{
  "n_layer": 15,
  "activation": "geglu",
  "norm_eps": 1e-05,
  "optimizer": "muon_variant",
  "warmup_steps": 200,
  "decay_shape": "linear",
  "train_tokens": 487000000,
  "steps": 14863,
  "dataset": "wikipedia_en"
}
Each number is 128 + 24 x the weight over its row's rms, rounded and kept within 0 to 255. Layers, rows and columns count from 0. Numbers have three digits each. The size before them is the row's rms in percent of the matrix's.

# up: layer 2 MLP up, 576x224, rms 0.0751, rows 182-196, columns 112-167
# down: layer 2 MLP down (transposed), 576x224, rms 0.0433, rows 182-196, columns 112-167
# gate: layer 2 MLP gate, 576x224, rms 0.072, rows 183-197, columns 112-167
up182 110:120128106117156099138167171133096105141148142131119128137065133127084104157181102161170081112136150127100092144133132151142088112142096110095150126148100142143077125157
down182 109:126111126136117137181129111145164144120105055142118121105123136162110126105098135175137166158152146110144098129125106109109132171103146131121088122143079126155168110137
gate183 106:110121115145104173102109147098115134080132120152138178127111170152150148148121126105122118144107114135101149129133129143150126120136137121153112151100130158081153093153
up183 102:136177139148121142159106124121115150077173121105159136163125138125100144125155160139090115121168152170136100134100170123135126177167084087089143172161143138081150094135
down183 096:128079148187111110088103111158150112118120116148077161097127146148159108124121111111123107157074099092115138110110110125138132087115141135094124086080147107127112151143
gate184 098:138122135126122125067136121142183140117131118155173121107149116107143134131153156157107178135119135161128118122148168116144139125129148138128117138158120100131125167093
up184 096:126179125156096105103108139122142144165121100115167116117173148149135126143107192121090125149107118139157097189106101086145163140151143140099090123114143093147091109101
down184 094:131088141105154157157127111117101135107164125117101153131090107143149087099148031136116097117154135135101158057127128155121108111150116115172180141124107127135157159141
gate185 100:134136128121124133143155125145164089172101153156142091114120139125128121135131140128135102141143093096112179096103113120112111140146125125175120132102117110108116114178
up185 101:122138123132122119131151123157116118146109146108123111149139115149138112155123137156159081135141102172084137112128101147141145110119127112122160126189116137146070141136
down185 102:140115146173145102111106123161126143087134150084135159148072143136152134142117130110106130121075146114170134177148159109157157153132157130079129123128151105132164114117
gate186 107:125122112149134120111100094134178083106136114169150149119112143105126137119106121124144153126135145131171097153121171095145131112133141148121139115164127125116079105158
up186 100:131132116133124122104085104107155113146117137108136122149100103129116117122134081090142144107129174127191141170154171092139114136163145112127155127114122093118128159128
down186 100:145124126099113145146178155137101142131150146114154127147129124161136144137149137122151110124119089115083102089116125174100156120107117126120154144101120132128143152106
gate187 097:090085094123143097152150139131130171095129141113136130129140155188130125102157138143140123177155153138124125098104125124074065103157155119100065130149197131163110156123
up187 099:108103072197137118175149098111162120118123082144121117139152098099128114167089121130136106139137112136143166128129115081129142183080126105170094139109120135090124125158
down187 092:160121152088138103102114195124115154140128142093129151144099130141103117102146122150111161140100150108104119148120138186154117086143136148099151118155119110151162140098
gate188 096:145112101136140147116127139134107110090106134112073169094122119141130163137137130150141096148149145104096135093087121099179148135167150119125099109131155103098096128105
up188 098:098167134123100121142131092148149163100165139114152150124136122113118164162182153083144148122115117133150102130128115104114101131067123126127132171082126124165127111105
down188 095:167102105112150116088105145085100105132119101120126138097137133130143129101095139156121131126161126144111156124125115154125170109182119140134162109149133157113117129155
gate189 103:113134135177138110106106090102071099114134126148116148135144122111114098157103174132097108114162102110128138112117143136165126180133162162108133109095146114135157114113
up189 117:144153129131151147132136085132112151131119149129132084143146118067147147163110102155151119189148127099101091110128111094127129136102124115127109113143110190111142147092
down189 116:089127104116143166146109118125120101141150147130115144121108152118130151141137200133119088106134125117141122142156157132121152123146158151094148136096155116141151118121
gate190 099:150139146119098101142095144100173158097154071128135148127110137146128130125135146140113140153165105115127128125130115133141147117124119095116134098094131149152162108127
up190 104:116132140141138120155168152099105139111139116135123129110113128118138109145169122127115108102142143099120091130126161124126132118113200118153121137160121158147135136127
down190 103:115142151128085115104091117127112129140159164104122157060170157148135128104133174118120122147110097129109133153133147146130121147133095129120149100136131159157127126104
gate191 103:128149107115123171126125114139128140124120087093114139109128092180137099111165107152161116100125139142135111128126109111157093143144116104089159143147135152122152157139
up191 102:110093153152162097114118153079138124100117131121149150148104152105137105163133152134166132135134134103153149150141087130123115090114170133119117094119143093120085092163
down191 098:142157080092105114107150109182127135164121154130167083122121122161094101093131119123102126133127129166107122125143151139137093165121090124116115140103110158132162137104
gate192 102:128139101116108138113141135140156148129106107171124146089102109106126137157146140159152140138151115129146149113105091115161116163137107111134145112101116136115125106094
up192 101:116144182133129136146118161130136104118139141138150120131119146158154162141137085112093085095139152129120159106141149098125081113095192167143132109138152079124126136119
down192 098:069104121092140147148123129123124130162124139079128098116103140143126125125147165111144181118117105145110136155091121157157169124106074105097095100078093160121096133136
gate193 103:146132120088108172103128144126125106131129139105106096118114177090152135132108140164144174091121108183141099110140128155189178089118158170159120132103121140094113134128
up193 096:155151116136170132102137165106164127110152095104150127132158110140114158084120132104147158113132121115156107140184140099136123191126143122123153110133101116146189116125
down193 092:124092132113062143127090126130101097164133140165129088143128167135117116138138134169150114120166128169143110145100135150125158071091143112114132123101121149106137121154
gate194 098:101129153145119116163177128161117130135096120151097095076146148107099118141081118104135142115135108114158157105156130137167154095120122116104165123111091110127139157093
up194 093:106109165139127139115167130154115119092085145155131128082119147127110146153101118119158182123185099144140131149156113145105148134135116113132131116149163148116112121070
down194 100:166139100135147114103123141106116128147146118116153179155142120123145113092173160133134107138104158104098123136082115139108111149139139139169125115157143157119112137150
gate195 097:140142149165097095123128121132073089126132116122119137135116148112113152114109093137109093073105156130167134129101122096139130148152136160111107119110141099094079112115
up195 098:105125092155156149123134128133137174116121122179137130096145089104142123150177155120110178089137154093142104130152088133137143113117149148138127121095138125080176093124
down195 109:142129118146101139170120149137113096189147098096126105150091095117108109142127116171084153107127199122098142129140140086127105136109113126089119124097128120123088148126
gate196 097:144131127137089125085141122146138116118097136149108133129114143148130081112106111149141146083102061138150088059114123136134134132134126114113088125128142125105124159141
up196 104:122151147090135145103139158123117102138148129123153137139101146149110148170139131059141093137116125127123123149149143156105123098116145184140146178138104144094127109085
down196 100:155141127139166131116124073135127176126111127140107133099131105103134076075139114179123144104141141148104110082102098078156100114139095092143113073130131115156140164170
gate197 098:128118174117135113161112106091128078099113100143107131101130117144113133139124125103120145129102083099110164119147131144129069138089172124115099166118123089163125148139